From a checkpoint of a small transformer trained on Wikipedia.
Size: width 224, 7 heads of 64, vocabulary 512.
Each number is 500 + 25 x the weight over its row's rms, rounded and kept within 0 to 999. Layers, rows and columns count from 0. Numbers have three digits each. The size before them is the row's rms in percent of the matrix's.

# down: layer 2 MLP down (transposed), 896x224, rms 0.0409, rows 830-860, columns 0-223
# up: layer 2 MLP up, 896x224, rms 0.046, rows 831-861, columns 0-223
down830 103:517492476524555518487497537504473476514511504522488537500554526498501480463435525521512508511513507510472488518504523476480526539489495504496474520545492512517488475524507495509555537541517526491515492528500462492512530477490506512528496454491482512458545489450497532534501525483526519510504525554479504482541522508487505521524468521567539505486469493505483525464482560501514501540526512514531511450493471496489517499496498511486502466481483491501479490488496526462474480504492506474490476483537511501511530508478510528453517522496540576511478533498530493510501484518525442526512504541488512462547476508505472490529493496567462486507493492481513522501500441505480484546486
up831 137:520495537456495549456525549525547508547506497540538498492524505489515505488467491494484510478505499525493551499492517465469475490493523535514494538458464471452467522470528529516486483507516460488518520497510480497530478466477497506506491514509454510493472523496501481496535495483518487480471478483492518509522534502485477443502523516496505507552465530503508464451497495495513482455501538499471481514478473491477499501508480521541489484470508513515538500478495483503448519507439523516473492489537520517481497488496522525564507488501510482486498510474495491521518485519496515458497471526518472518572530453499492455467517450500472509505463450522499504489511419511515488508472
down831 130:466505499510494487484522489533543494539531498519538461481507508516504519517489487446527453449469511481461538512499546494486441491550526518485510507524475489485520500486468490486503519491479494513465536504529511451456485501519467531517469503439468474493462484530478473481528494503510498499486526492531537520472538487531481493491481505501501502492491492525533478483515518465501498520474508499519526527489455558520496524544491475495511482500489521539522529493531493495499528478546573506505455494480538510503472494537504494521513481555520514472459500491504461504528509506474523482458467529521485473513506459507525519498534467503472515525467483495547479549492475514458482484477
up832 075:494466506519418517531482479482469507497477493501533506505489477465534496483491487469508526520490555511476464485516487520505532517554532509461518510470486504494460485531487497523517505459502499524507556454541520462508483505504501499470545511532515502497469504523510492503498474539491502488497516497493505473445499464513477484511498516480489462499508536536506488513493462503528468512515459486517528518486477505514526468526525506458480485530536528528537487467429480520474503499546532524527456505506501524504446515520531500509492504475526503487483515527488518520529491505509487479511501553555481498536536493519489466513483532448516575493472507483524534503483503492503488537549
down832 069:497515457489540518473471501459519496486527483534497497501479512524519512521514527468512510501510494480470529491522456511483511470513511493531569512522500490507487508503476476540508499483517498484515512520470474488485496511515507537501522479532493442506504515511469518488484553512508482470498487511485500505524499515528482550532448514477493510486501449475508528519522514515491491507481558514548482477512541529560489525475484487493507576513515526479492543503512510498520491491444513474490467504524502494503523453529540488572441483515460494506532482448510540495468510513484512539496506458500536496529503477516474505493484449552503480528545508496497496498495499535500506428510
up833 111:496451501507473541452521476452463492476488508482524469453482459476498503526488527477537516479514495503493518478504462484497511472461440508485494525472494476529519512478491522495451465511499479482464539489478500529491463454472466541516500513501516489484526475530511500530534491539499498490504481485511436478515500537501521496467490496473499441513515496487496524454441513512484502546480492486518524451497471476503480540524502513543455502499468488492528494454501542481491536509479504511496483516514524564491506498540496482483513518508527497517487512522488494483456477512515568524483469570510476474504482522480511494519508507546537482518510487520518524467512469490491516532489
down833 106:494526504492502479522493537548533494510515459487505503537511507498514473473517466495452495518496472513454469531538551518499478508536521494519522506480540500471479473510507502525567525485503526517504456529505500503505504499502501470459521487501487500512511493465504471491437490477476500517498502495517561538460485499496464504525494507511520506473517572487506461475529522518534503458494499513500478520526467489517480465482489493468569483474507535515456500494508458511518454490535507517486505485482517427493472499462517534492495461497451490511533498491478513499507525486484439476510515416492512478480500513504483489482508506470484515448458517478501482516492525521484505492537
up834 114:468499497496520530534516512500519463515488545504480516505511506478522507475502504506470508464487523490476490475522501514450504485538494539497496534492492535463506493475501538497481515536537488534463505531456481520515510481516476457496488498536511525475504573538486494486483507504463569508437502508510456537541512463521526493466502517523505500532501516536512515552463469517560511493502538476479538535537503489523451471476517515491489496502487524464459503467490518455504518454503511499505472510506470510499511473484528465510540565515463476458532495444467501541476468483480505510473485495509476479486487506535482507498505493509474512473522483528531465481494508495527500481490
down834 118:543463514483463505497495506492498513538451482502477519482476485488516483448466484485484455507507525481513545436510506513492505510501505510543472495492443507511511504504537520504516508490535509517475493508486506516523500494501483484503483516496492520462465512505484487509461504553462525456504556491500478493515488462503510493462492512547505493530519524528496517517483477524472519509522478511517489526550492437491454528468510503477492495493500545534491484482474558500506482463492534471503475507488490503494464510492470473483559532527460544496483531483487469476473477473488500476539447462507506444521458495508466515483513454515540470512507462486523476502443539494456505499526
up835 095:508493522479517511514425467508529469498508487475533482500488513505497468471474457488527483510497467491501484498478547474526502483535514547478488488524532495504466533485468455494496504505522496503492477500496496508534477529521502504525517520448511457498505516483495510520502486522514522503519486506480486530498485504468477523527481476517451479506474475466551513524504502470526526518499520444509509502525486449504476523482513546507430473445494514475458465515525554443502483463505451478556525494551528496515483466535477489495502486478478488477505507513518508530550549482525502516446493494503481477536478534502524523470442524506517495466503514516526528518474516493513504516483
down835 106:461476476490475505466499481455532496487498488481514465487476503499506465499530499517492470510473499498538513484493513522477489471490510478528494495527495543508510509493468532482497518521497471511489508509505511469520465521530520519476470576514526477490465521487528488485504530500496490509512467578478490519491502461509515432507520525545506477482503506497533478538483487438498448503493483464496502498478478519489484500504492534535525519492488509524506506542520553495531502480505492486461461518500443482487474494475479520537500537511472521521488542463518504545538469523502506466476523509538465511527530479479499512443445441468516506482465520482553443492514481487491480478498
up836 120:482474491499522503555506505515469519498513523525497494503514537492488507505532515486528507502496491506487514448477484530497547514492495481492493507524501512441526498494498446489487468510474504517515476506474502483507480488518461508467474502515476515489526494524462478476471521471538483506502475456498508489445502504454515502428452462470514544496519484507493529506531482519484482508517501478518531551508573522525507483491535477540524504479485491476503490489524464515530566523472529493524542520495502549484529529512460467501464514550504513541447491530484481479464494520510461499503510502552494506522550519498519439471528506505484540484502516475470524525528501543497513504477
down836 121:507467510539509490522492485440524499476482502476484483496486473492510444518488504476476506518488553507520468530529493494502460476541513506484505486489496455513504514478528494506513528487503495501461512503494483496503528498495493478519485454527528500509484491507527470478530467512463500445513502538510498495558498485492492495511529531536457477473486535487514495519466510498482512496512477476483484499498454499497522504518491504434470519522502498467449479511472488523534479460505473488446456446515481496522498436493520494508531480445467481463517494492497467557488487482495520481496508519450514524490487443502509545511422479509491497500487533534537485470538491454528452506524
up837 112:488501554497512472497474528534484485470493524518501519477506498459514506485504514522495525502508541482506506494501474440503512518488472486495471499475481484518531520538517465491492506481501525493486519560539457492479459470461536503515516525476499486464522490458525507471478463481486513459434484497481495538503525476485515516511529493476483533502456533504503496474508494471469493506518501505503488511526508491503503489436508474496470492525475480516488486478463496523512512471418447514481544457497491499504489441494481487508466532508535496497536481518494478437521490461502497531451469514569479540543486521539481496464473504560518465492501498495519485481481483504512480494504
down837 102:499514447531479485487520460471498487515538508464488486511503483516475446507502509493493501519511457518529502466485523541546473436505475524514546565514517493540457490540476512503478508505489462497493519482480528527532541519501491514497496473528505521489481511535472467511513514538506473499545520505519451492512549470475501496509469548494507469497519478460456547500497519499498479542511487512462502525480499498476554528495469461481491503513498510486541486522517501491552547504482515466522512504493521515508523500552515522457482512509515457501505496476549510531494462511494457492504505480502532470493543540474524534525489503458522457500484523502502492528500553489482523489485
up838 083:484507540507461504496475463487478481501477500499481531502510520502514489524535500496531492465499504501457460498539476520535497483483552532508495509519510450493472455523498449455482502517488538504488497498500501528528491507536469495474494494548498453533465480500522496499509510456534455484446502485546536517463534499517494541510483561542475504486472529495517433533506461497506505555525507522538524497498470494525504488498498509482468517511502518523465508495467542473553497481477528525497479460492493468480505460494484508501503490459524488485544536479447511518475535517486491483504528499526510542528495461521473498512493475503492543548481475504540537496517498489485522523520
down838 088:527465502540493508472503509541486516559461481511492484507494447493513506488496493481510514525554536536514500520530483522538520479494484488502470514462517527471546512484497511520482532519468507488464505519471490440485499459494531520511482557504538502537494512490530479455510472534526491459518443457514477533503513503479518458499497451533515559524499482491546488474508476488496475511485492513500517491488524494513497520474500490488482504485523486495527506467515492493498508526544491495510487482525500500463480541506512446492491539505504464513447424483526526530490533515551485519497483473502479493504544517523509559514465500482473476484514503480496492466513502545520545503460
up839 103:483512525485485465463514497463484482480448537487471439477490483481450456503473474507515499543528474483491502496507517495461467450523511520487479551481524516479453450494484488496487545505542472528458519471500520496490509506506502472472472544489530478497477421505492447511494501526510525515491476514528495528478533513514519504480488531520466532520481508511508474511515445499495542499487518521494513496461498480536518476506489524500457484479519472504523478499509512509528506507560501465536474483517520524525537463520504528530471465446515497551501512479482484548510513531484516510449503512538508532503513523482492527525503533500538502495487501478538488524513508494548477510507
down839 106:478505495513533481457492487490533561488471499461489452507488521524537512516568513452516493546459536510511484442498486522485518508500518492537471518516515518465474478502518513488500525507525505478474517496528497496496486510466544511561480507501507495497487483488453519520555459499515532482511519540484504487522434524495488506470479512508484470476529554497498478487484453519489529463561495512482509489489504533464485542504499510498513506513501468523511494486508488453491499546451482540531515497523518500486471556519448557476464498471445484492479515520519476520512504504476482468497502490510495524487512528452492486520493534482491508503496515527523485488534498525459524485513
up840 125:490524493474510499493508495515532493472450487510512497488481517546484525496518510500436480542457490497491488483543505497516495492506521508451497522509508473487532502534461485488485481506515495466531471503490493486500506492482552474514523493487472543483499479511497499471561506529472491539531469503504518528488512471554473466495504497478474478506488488535530504511526518465477513510515504492508529502474515487524493448467511513518484518516524487524515449508492526526513522480446545470511443468456488502535544560491491474520483550535462494541452497483434461502458540501525519544501492511479482536549487497477500515513496475506476495540514535515512507537519538525536481505485
down840 128:515479470513525533476503458531515512483477439521481479491475519528451543467519485460437487538500530506498475496525524516488509514476538520471483542516516492521539496505473523526483501483487488513541502469485519502495533460484520464480545507487464505482478500495509518478514490543482493538533509500502495555519532511548467467476477476475494489486535479509532497520473508519485520548504518445461483484472474447515529483470514526505516546519502489521503481513488519513537501504471520478506436513453515488525519521507471486497492499507500485552497487519461478487483524503515498519504516484464468526556527486483479521509516467563497465527522486492442490524495520492524501520484
up841 103:516540525524525492489521551516492495534497513527467503526475506492502494475479506499512494515469480518494506481520473503541487437517479507520485508487505472475476473481530485552454494545512514465456445465475476521498477497492534507484482484504509491474472517481557509516527513478478487480468493458488526510500500501495465482454483513477513473508469546450520479518479476552543522475513490493534524521493497513534478450473491545473528524510518508527490525488523508487478547520476481522521507484511498507508500464484504500499471570482502508511469536494520455513423497511465494477515475532518505497472472508510497504493473486528518540545489526470487541450549531500506493541511
down841 107:514516480489469510499505532486513493552523462514519511503511481481522486507523534504496502474517475482505499484521510532475479496490483479506518493505502515547504514548489466485538472489484515529516532535506490483517539523516475515511481499472548439501548555494490519514494520555533522532488488459510542473484485486486549494544475486473481475500500502556512529498552484490476524519436485495423521486537512482511473532482511490522461507493482519471498480489494493532510510512499501500478455491536471526541500488508528491490494523570482522436483493491506487518530495492513516478444501478501531490508500495484496460497471512531499539475512512482466484526518478498553533508435
up842 120:446485459530554500474497515536468482488510545515475515509556486491481494497479506503501543488482514515461516483502498524486489461483488518525539517533506527505440538501503479444525461501533433518520502484481513523491488510535513472486466546543501500494506475510511514505533553509529491493505497504486493498513483527504512502523514490506492527505493506513517500502478516456503496504490469517506485507479463528484462523484449509481523441543466502493483489439517488507533525504492445496496504518482453471497492522464522525533507502484508517554508538436496513461487531531462469538491488503464506485505534505495492497538497460453480453481511465486529473514517483521541486510481
down842 127:512540498478476490515540514473491465496470464502507489489513516502510514505518499485484496507513533454482475507486493485537510521502496473499509508512486492500530423480479531527497541476469538474512465512478461476501491479474492552514505509500523489528478550487463474486464508521500535479484510502510512515478506481494435479488485501495486480467487489485522481526521479524486473508512531494514499536537530466485517483501552460558503561461519547488527495546471491498481429517490495496550526506512511539481516473537490480494520490502545472452508505537494501527516474495554487471499496483537479495497454487480492539507474567506504523503506489511468472471474497442472474476494
up843 136:536508539498516513482513526491484519462500485504512511506482475500512520481509463526484532500482525475518513493541500501529506510475522543471474567470486500518520544464490444443519449526515460496472520508518494527516470498450531528436490494516523530519448489510487531491511493578505505536490485474532480537507499503529516452477476538487487479570510462504513493493498500505528474504490470494474521548523502503468493486474540492505499505548516486479495519512499505508534532480464519460512487494538510521521515513511466512506505540501500515484481487537465456470510493508527480484546467490440482465485481461502496479489488480499462468482505511525489484556495511508481497489506
down843 125:523559531538489498498506541526475509488528520548480529495464475543516533492497468515498504499485504498494508459522514481510492476500498534515494540512551503513500499475511475487479490489485508454460519496472544528523493488475542510391454504498529526528471472526505527481455506526493513525521516477538471500516487546519505471522480505523481453559508489497501469498489521509484511496501485474482535517499507498541493452464465470522505480555530503554479502498494485507516518530499527462521479513536545509514500488488500521467476491510535523516506507488481494506526502521515501508553498469487463499465503484483517522435474481508504470463510514478513481546507498460479506525485
up844 106:494505544551527500488480505481525514473496507505499507481531533463499495483498501483512513527511470492524504502503517540499524558534484507502497510441477535530524523471504480505462485495498474503517517505480500488465476510497481485479518537462487496479511485536515529500490494437502494434506475453495475539502531497510461497499545479504488474524499524489519501445480516529530542518490556568538486479457510496491503490541490533506473492496521555493538525487529518501524456487455520482508485530501513550506446501512487541519479517479487503494471492493506486464496488444571477516509506517443494513495501486500517467533510486473510506479507487499468544487531494499541531513543
down844 114:510481467512553527484486477536508534512499512539450484503548490518516509508449459492482507530517472506496510491485490525506497451505474496466479458502477510518494496533525511495534470517496518474461486486512500472457486483508480504494489495478494547500531509507510469433503519526537472556469466527487541537530517497516484448512474494485470459508503474500475518529497522509475448499483510478516489533493480489506457529508497496477472549507477518527491496513488523523501499490521501537532521483462466504462524491498519471510468465512504575465482504480488541477571512476501486538472514483470470536440507490464488505500536519483509468495504473515545486515481528507468509494512
up845 083:470512514507533503494483518473521507479511472495520458471506482460474510496482436498549511488509490545497491489515491485504473467514471539456567520498465532464512478476551514479471528492451446488498464499518478494514457458485516489503517496512522528437504479496524476499469502482451514486519493463512499513509479474466501495463479512471451531500478523497503485473490475496514482482504484470506460535517496530455501509502509481497488538492505493495531484515485495472523500508498458473538500499546459540499543544513514501527460544507434499500487478517536510505479492507513499512474534487466506498487476452489505492502510456502501466481460461469517481454513467507481474462464
down845 102:504500442506490477528508480485482491503461447499516462469528520433507459447543513505480536498483516453455469509534494484503535480513493508518477536479445489499488515522540510526496479520524505510467504527478437479492491528496523530500511522513485504526553484429482480514510500526526529500508499499485514511502480521489493470507551495529537483486462509485489526490518466501480497511545515491479489479527511515502466505487482518498515511475524490434482492510505523484437478458475498530566485482523509509513491483478488475523556500491527507479477508452494517489510484502467503494478528492494517532498504480462500457505472560469505510515516527525494486467474529525490470541499
up846 121:480490508494509495469475518514492470528514477528496516484544490482529536525550505500487534518517472511514465506499533514553532507469502490536486491477503486510497478494539524513508557487524492491504495512466482543563467493494499471462505473478464540481519496491515452507530499475525494480475488491454484545492550472548507476528504502497475488501507474513505499492471511519488493486527508526508519483453470536542484467529516497486485452421535464511488469528498507518482503483493506493481499484543507518446475530514494555502475510475530511468488501471500439520486546489513467487490495466507539529550495471495472518513515513530477463502539472530494521484528510507554470491498
down846 118:525499514523512542519499482509531536508535506502467485536527480488497506498482486453500480490461495509506526503489467517503501505530513477524459470511514458525553473509494506439499481497482475509489490469531540517539513520505482515521494506533486518504500451469464494512579454514471497506482461534528529505564518490506529516510476490464505501515499538540504451491461499510517499521520530456511479498496494521541468455509488498445504507496513483522494547538552443516530522529538537485516513475495467491534501551506515517494515520525551457505488462519511460494456493495541478520497520498506497506497496465495498528473458486472505511516468475501491503504479552498489501520522
up847 110:468463475522535487525470476463513505491515508526480513531540491447472558464528487471522482484550495519499494516494543502469463494489479498495499490451484470523527537522490495502521505488487467516487479498550460512480490504526514509477532470502502515448534478481473554531500506509513512483512481528520488507502507542537544521505454497468494450520470516521500514487516505483537498535508504475533485535521517460482507446492510495495484487506538499518456509504521519450520509499479464488492495522497495529520512476549489515538522479464503490518504537466508510496502519446477530487494510494451569461528501499500517468528514535455488519493497509497523516452457452497498539501481
down847 110:499471486486490496513487515507504474494507508532483511499511532539522532507519502477477470490504504521515459517474501458458522531468458500459468462534529504525478478492482522496460500531508505454502476498528498522488532449527501511519521481487493535467498497529480499511504515504495459441498538509495496537514546495492526449483533468495514512483523482435490501480542554523500496510510515520503511472520555512511522457575501449501485546512514493473479520535525491479457508512477497479532507493485472509503514519552495511534528439481531538478511498492481467497467496516486526459561526506469486493480486515539482483521537497480519479544493506443472508502470513505486513495513
up848 106:493519530497511525539537545467488484551528493513486470470526553477475495532484516485543523483497505501460505488527487503474490500495535478505508504529491479459495521491515469468498523481497500512478486483540514500514483500519479482507470507514470520520450524479522457484488510493492468515527478466548574504456520500512492538508439428533537492455472470549496531517505478518507503514533488512465507513528501488507450536523515507484542506492528471470523486498483508508503529508478531450493498498468483538475512546511488494463510501488496495488454460526525492492510527501467519491469498482516487551530479506463538515495536494455495521485507489483496485463487487478443461491527
down848 108:484515538503497529495496510436524478507475479494522465492500495462487481495478509509499488518445490486525505507513490527541511504474450494437475495470537453506539451522468526476509494511528514494511522476478504525503497502521515510494517494519481525509529509472466451460479495498472494494521532529469502514480546501524550489535513502471528441469567513501515509534462495512503527502502503478486516487491482511519453522483501432491511484506446489486500462473436462473491519506484562503477480503495504474492483510542486501468476445506490504483482511470544519477542453506505506531502499472482480543487499481467482495539503498524544475479495504521512503484503466508523520532538
up849 081:503503470488506540516534458477448501471472500476524489453478505500448480454488521551466470495502473505486506548495490502521510510500527504482434534475517457517549496496479475510444492529538489492489480495513534515515518492494496536555509519489470499505507478501468497514500512498503466515510499457550502509461467549468551495510480519512533488530521512471486534473471527486535544491527509486477512514555501509518528520495462525495464480481442467484510540511514492473505469474482510493491464558479447490485530491475509478507515521509511526512535477515479511475516476512458465505515475484507516472534501503490493500486482508503522491551488526527513510490518502544516460541516
down849 079:525483516545503470503490496489533502513511523487505512505484464549539531530500467421515532512499529468508499495487466516485483471512493480452531465490471515496453516471523497481563549472509511482488498497487489497490440496514505488491500438510505496483535526507494544493495517477503540476528493502515476490523499487504470520534509505539485476483481502494532490470556527491470472482483492530522468464472498474497491501510511501505553546562512473496526498468488536547489533521546516496503497466512551530500504525543496519488448478464489460511495470466531485508530509490535512505455507485456493504483509522520507516504484525558496478456517473481500527482512474480495532491486
up850 096:516487501516492461540474477492460510498524531528502489498485474490474499498520500497514489479498510472430472478540521477510481512529472513498486491487530498506524506516476522475558553530509495539457485491502469500500526489465495527473489520551526506501530489473526509479539512558504487510522458508535508483473521513541498527515494480480483502475495477472462530527536476485559527535515460510486531514485473495514520505460469503478473519507534480499529496505553515533541500486503489489476490494460467523500513491531512550509488520496467503477488539486480504550520491523508461596496507477488491500498526547512486499486510528508513454487524489517568504472501446492510507520527
down850 100:509510476489535499519454551504467499530486452527508484495485553538528520498486490507471516515488500470507500549492499449530485481496509508517483509504510502504470484483452498515460514497508480496565528504493515466507509533475474466559485482507497495497513506508536537490521496466560487481458538443424501498533488452499501517484492504531488497452515537499476556438473484530492514498529504508492498529527467531466492535527484538514485463496471509505507498461477489503438463504525492520569509503496473504483524466454512457526516508485509529472492475521495464475515513505496467490483486500499512503506509505495520480510537516494507519506497518546504488484519535527462487500519
up851 118:518512515521509513497506506521515503519452527492514520476488540488482481533513465498480516508516518479507498493478496482491542490520529513563515476499534507479475486493506497503502491498553461481482514546466488512507497522506511538462465536501480480470510528513493491497465494499475474497515495491503546498533515530510524476462556486485495516507493529515511469436505509512512521479523467501516514452508512508486568512537515539477537455539502570475509519488505528486475546478467505553509474498565459461523531488504477496484537540515509512494537488517505494503444557509501525515483518542524505488521470471507507519527506547471507512539457541499524494484512486548494499468484
down851 109:459508502487528521478502496480482535497507471509512511459488542511564463511479461510447515532515489506479469470423523508504499483494492487543486455499527512495476502508517505480518501483516534504479473530534518479569505533506457513512496536528461514481528534516490523495455511460462494478494529496464534498539491525497443497505517507465520501512515474502472488502485516528477519507501468520503520510476486509464527500480495509510500476487504568521495558490553486503477522480520498488449518502529527479465510458481521476518474505478477487498535507487489485498457500508534550524505517480510469554522527480522539546495518516469494476504520544492489492460516485503521512448495
up852 077:459485521494522491512499551492472500494522471456527471487485514487529473554508497479485529482507514499500503465535472517488512499520493486539452528482479503511459509522497513468518532478470525533481512510500534479526532495514488508480469520537482486520489533455521508502508482535531526486470455493544521527474513546561506509462511500474487522541494515443500496529547518526538464490531456496534532505519520458477478518488501528467468502481510497458460508516497533523560468459502481517476551491533492551457517513542493481478467532533487522493477506534499515466478525530513510526496526517514480524526468513500497509457501521508491499461496492495503524471513509501547501502531
down852 094:530511516542478492494454479534493458532496503470495529526508539503513452517514472526467494529499515507450489537485483447530519505524509482504503480459501506468474493506478495491529508512542521456499532482520476488463501514472543520525523482449528458533527478535518480463507506515499498482513499548469544532525483445488497514509489493535525492482525525531530547516454485526461458470488500481501502511518509504491504507499471465519478502536540516508465520537551516506446473512541462452498496495513480496506521518481544548514477484497515469512506482523499506521489501471496501470508494486513533508490487491479506490484516447533545526558501512557521522519544497509488506485502
up853 090:485513513478507549526493523490448484555524476505548500440487489487502464502455471500539521512539479496487490481515523481484501516461507462524504509537496494480515545532556511492539485497461508466487504530507451551515515497500520501506545522520502494506470522526514495492526483506522496470533475515534537492537513513508553518503502534527522511506462459514478498506538472534497499447525517505487498494502499478483476520525551500475467552520551512486500506500465488511518512519473468452521512501519475530533529543515472515519492488497524483502478483473525452507464495503491466496559543481488529469543520514485503444489488529501490476465511520489504500483467544518499503514512
down853 095:511502545508498493486466481470518558462517476507494513527523531482494523494554495531511493544468532489503490486534536492537502513502522548477458497475483538541490543454492493476470536498494518511470483435525459479513490487504552488505495518508510547572509459452486477489471496484465520516485494484500507499486454455492453448544512496468472524493513513476500476526499545498499457483496478523558529493472528542480506528493494514513493509472517488497485510462501503484494486515475532518501474479476498499489493483523533491458511530489487498470505506488466475525494518528498467501531487489503533529480499522478534502445454512498519503526520508526542536496504496505485529539468
up854 099:502511535495467514502504498496461503511485509483487498539517494411539514513505483556494529492502510515512475498540535485500538482486474523438521536490469500518497534508535486488499492477520485471498504492522489544492498532512489521447487500502497491483521535499482493482534490484510459503520478489511508534516484552510522466434502526498495493503522466488515543501476549479554472453435553491536511493542531512504505463483500497506532438531517476480492506451519528550474496480542526483531507467506481479520506465481506514488507489514499528482500513468478512503529493518473493508496498546538533524527541500467512533496526506479488509483512514521527520505530510463547516507466
down854 107:472532526505464471465483498503483495513497505536477515463476462515464551532528444489501522445504487485503483476539535499468490520480443489497544487487508491503501517494492565521490447477459474485485456522546512513496475484489472525479492527507519500482475505512517529490508474501491507448463497492509487515497492497508507488480530499482493489497536427470531466516495517482503469457512540483494575474525501500450496462519524446480529514545536471542499505508498512482481483516499536468498432512459489478519509488496493505512511484480490500510489495488511508510490410511487491497512489472508480506474483501489493522506519477491514451517527487493458536502506486467471510492469
up855 099:516460516506492507464489471503536492501512536486505551514501548503465529441491531513499498464512477480509520517433494469474515529522492503466534538526459495503508537493544523513467487485506474494547511529502501491536471480534510498529516455544525501516489499508481510478506487497524486528504518483480537494502503514547510469505487443514502520494546454535497487547504471511537438474531510486494522489450559490540475504476506519490477495435540489487511524488486503508447513528457537514470511487511461507462511519510466506483423481485470496474497505506519479524462500506524473502511506489498532508539499505500501493457517498504494525533513491489490498496532498499487513462536
down855 102:461501464496486487497515487496497490497475499477528496500462450437493494494481499556494510451469551498521527529493506491468484502527468534511520508444537532524495489502456483531451506493475490526485477462515509513482527480459534483469493422546534483517508493477504483474523502511496519532499498534533521446514494487497483498510484503534465490548465476479486522529486512509474484537494468518537512524534480481483465544527475488491512508521530502528488542508498499498566523496511476525486502510477514473516536467521507467545509520486472522522478527484511478490482555521526548500545482505525512488501481509486497526552531484496555497501551490510488511508513483494513497516526
up856 069:504510480538513511512549468505510523502524478469492527513502502454509509459515488488521511472520496520465475446559491530544514517501501530508493510466456508452487512505500466510502548477488494455504484481540472512499495494522514511449503517523520547496469498533501487454551483488505472462470493505496505516444524519518492545494475522518540507532460490499458480476502503505546512520510461515496509523473502483500501501538546452485526458492472491515517496506492498492492514526518453522523521493557489531475497491507440504537456559485472493528507504470520484531482492480545473508474513516503479539503515506523480487489509503494496522472523518559494484461525456490465484543505
down856 088:463464572508493481504493532519488465538479523495507490515533535510477495523495509526525514481504471507492486520521523455530492469485528482503479492496509478484484469461515483488481479443465483539532486472464489455527517509565515513505517488500527421528529503522512495474464518447461542552515478480493490521493490490525513489527532518506504484498524459533484510504538516515548461536497506476454497522514509513493474491493465514487500542498493512436494526502518492483514460489423502478479505501444496468534501527480485519467487485561492492513493518552492492517522504528503472478471544514517519473533518482501509510482478508495523512510488508524480533514516513509492501473514
up857 107:518526537512521506522489503534522500514503491502523496512518523446503510531502484489533503486466512477534479493519516487532481506455488504478494502514490469510465526482509484471513537490521471515483479504535533443486496519494480466487485516465481529489489489482473474506477549484492498485491515510458484511504521503514489490535507471486495509495467547506511507477493535488462469503517516525487530552469518469518478469500500530540453503514523504491523506522488534501449528497482472533494529532519482527511484448450515477502485513488499484540503547466454454492504495500511476465489481576474556492495501520517557476503494526529495550486559499476558480526474510467576517510480
down857 108:527519487481488497529514503520534528505507487542483489463501510497483486518491474527538425475468495460505501492459504451495507501460493521514470520534442453520473533499504505503516493497491487503493464498515551525481481502508489462514465460508497490442478544503526474517529535485476500498466519508498531456542464502483511479486472472472501535448546486503506484484489504490460464514525476510497499511465494528532492539555526491499482520509505525506494506518551552515494522507515498519513505492488525484528483452433491465504484473487472490508494479498535466504501432475509490483518507542488484517529512519496473481478537460539497483466513470490513447530477525488480523496472
up858 115:501503514512526470494496534517478533480518452492550484478486497470454545493498482491512476483489475524451501489512544542501480548533539477461490488502512439519478512485446530501517463505461513526461475515533471488495492489527498453505483475479506489520500484538487515478555473514538516486535525482561498468512491515450504498530474516464463507520488483515476503508495501485510476531463524532507481509483463497520515537519484465496460522519479478473509488520534494491455528454500475511474513487470503520467541501485460488530507495501512496543501462529505480510469558469491514504475468514532488529496537530474523496503520522463503496477537553447480505519481509509514498499516
down858 115:491490487456511460514513494475473479506529503500495539519492462467501504523532494461526506488470516497458511507541502530498450535490537511484469478528474490475529494509500506465483504516487491526536493520535473510490489499506496451471484523499507509522511506506498476520506481458515485484479523440471492528483524511472514477475549495528508438491494483472500550472462485485539486503584495532466505508462508587506509533545542515525526507538507479480482515501505508479552507486450518504526490483478516510528516447472497507487502488457532485490501521498473537534521540454476479515456504493504507491493508516504511450493507514522519497527489532522463543539511499520476477498505
up859 115:488465464480454464541503476449509482520499476425533499492504553526519514507500481523536488557504459523493514524491495487498537524508548509487502493493539528466494516519506476511496525486488464477492478535492459488536506458494555493531495507514489520493517490504492504527496480492491523519511477528510498436485480538515530511459490495510522477483514472485448484520510459503518483474481546483544518486466521484527559469495529524511465525485505471511486451496522455499481486475495500512530504477517489518510490521521483483470469472509504485484510507504501516480468506533511470544496501505498540455506518546506504445498480517438495471548509528495501515518480517485537477505559
down859 116:519499459509501521477508505476505507502500503489492531529494498529518540526527493534506513485480474542544521535465494472466520511483505479495448477482550507491498536466515512513427515517503479510533460526523477516527501502470529496496466526520547506495507484449480506493505525514515501503504505538527532499481462507529520458474581466476483503485495511521494487468518481470498520477491511503507498472495515531497527514474515478530477521547513482511531482476471527518535470475488514503490504478516487504523480481508477498516530486481455544455489483504449443498528493540572471483532505510479519557499511518517514506491513526464489479518519573539499535517495514475499543486534
up860 105:521538513511452500499495499498483522493544514503498462490514513533522493530530493473449477448503516526537514463504470549559507466505479502486549552471465428506472473536524511495498513487518476499473536458501485531528508481524534517484526475469505499451506491509527486492508475527546501497482491493502557559458479528526490554452501505529465504526480540529490490505489474481504489485503491492507470506514511484529498466456510489463529496506482514482461530520506503462484490478503478509479474526462523494529502542511472474486475504494489512480485514547508495532490512500462484519499494533488556503513479524466533490486493517460505542502511493548531485491453498467501498502516
down860 091:481488521479523491461534515519499486510500501520447535491477488516487494472523495483512498491532518523478515521490505427473501506492514503528477503518504512457504513456500479528524503542514527517500459520504501497487479514454453499552500499503495532533508520502504478491499556444463493521542474528511487489500483479485478469567516509474508520474506447480508501497513510515454523517484527469479504494520523502455512527493480495515493497510511503510541503487478498535536518523572518495532500536524465475510502469465530487548478449463509509521502500459472529487505533521533512524495515475477511488500539523480449436531511489539490519517518541446506477510557520530480510489473
up861 096:488538488483515514514465544537483519476453478503484499489476506540475443469558500510521470503514496461498503470516528509538453504505529510500468547488517499494511519487521452519498544516500481521486481487497491495524447509514512519476510522541486512486488515513513476516493559480461509466547480487490455461472520495506510515500512499455534527488517456501523491475524500461562475508529476537481498493467506464488496525512510512493486498491510480504526460518492513548518455477474496498491470509508522524500497508523538522530481499545490484489529477486499527536512458492518485577491522486479543531510516519477542506491508540447485454518506490440523488481519489521476522468503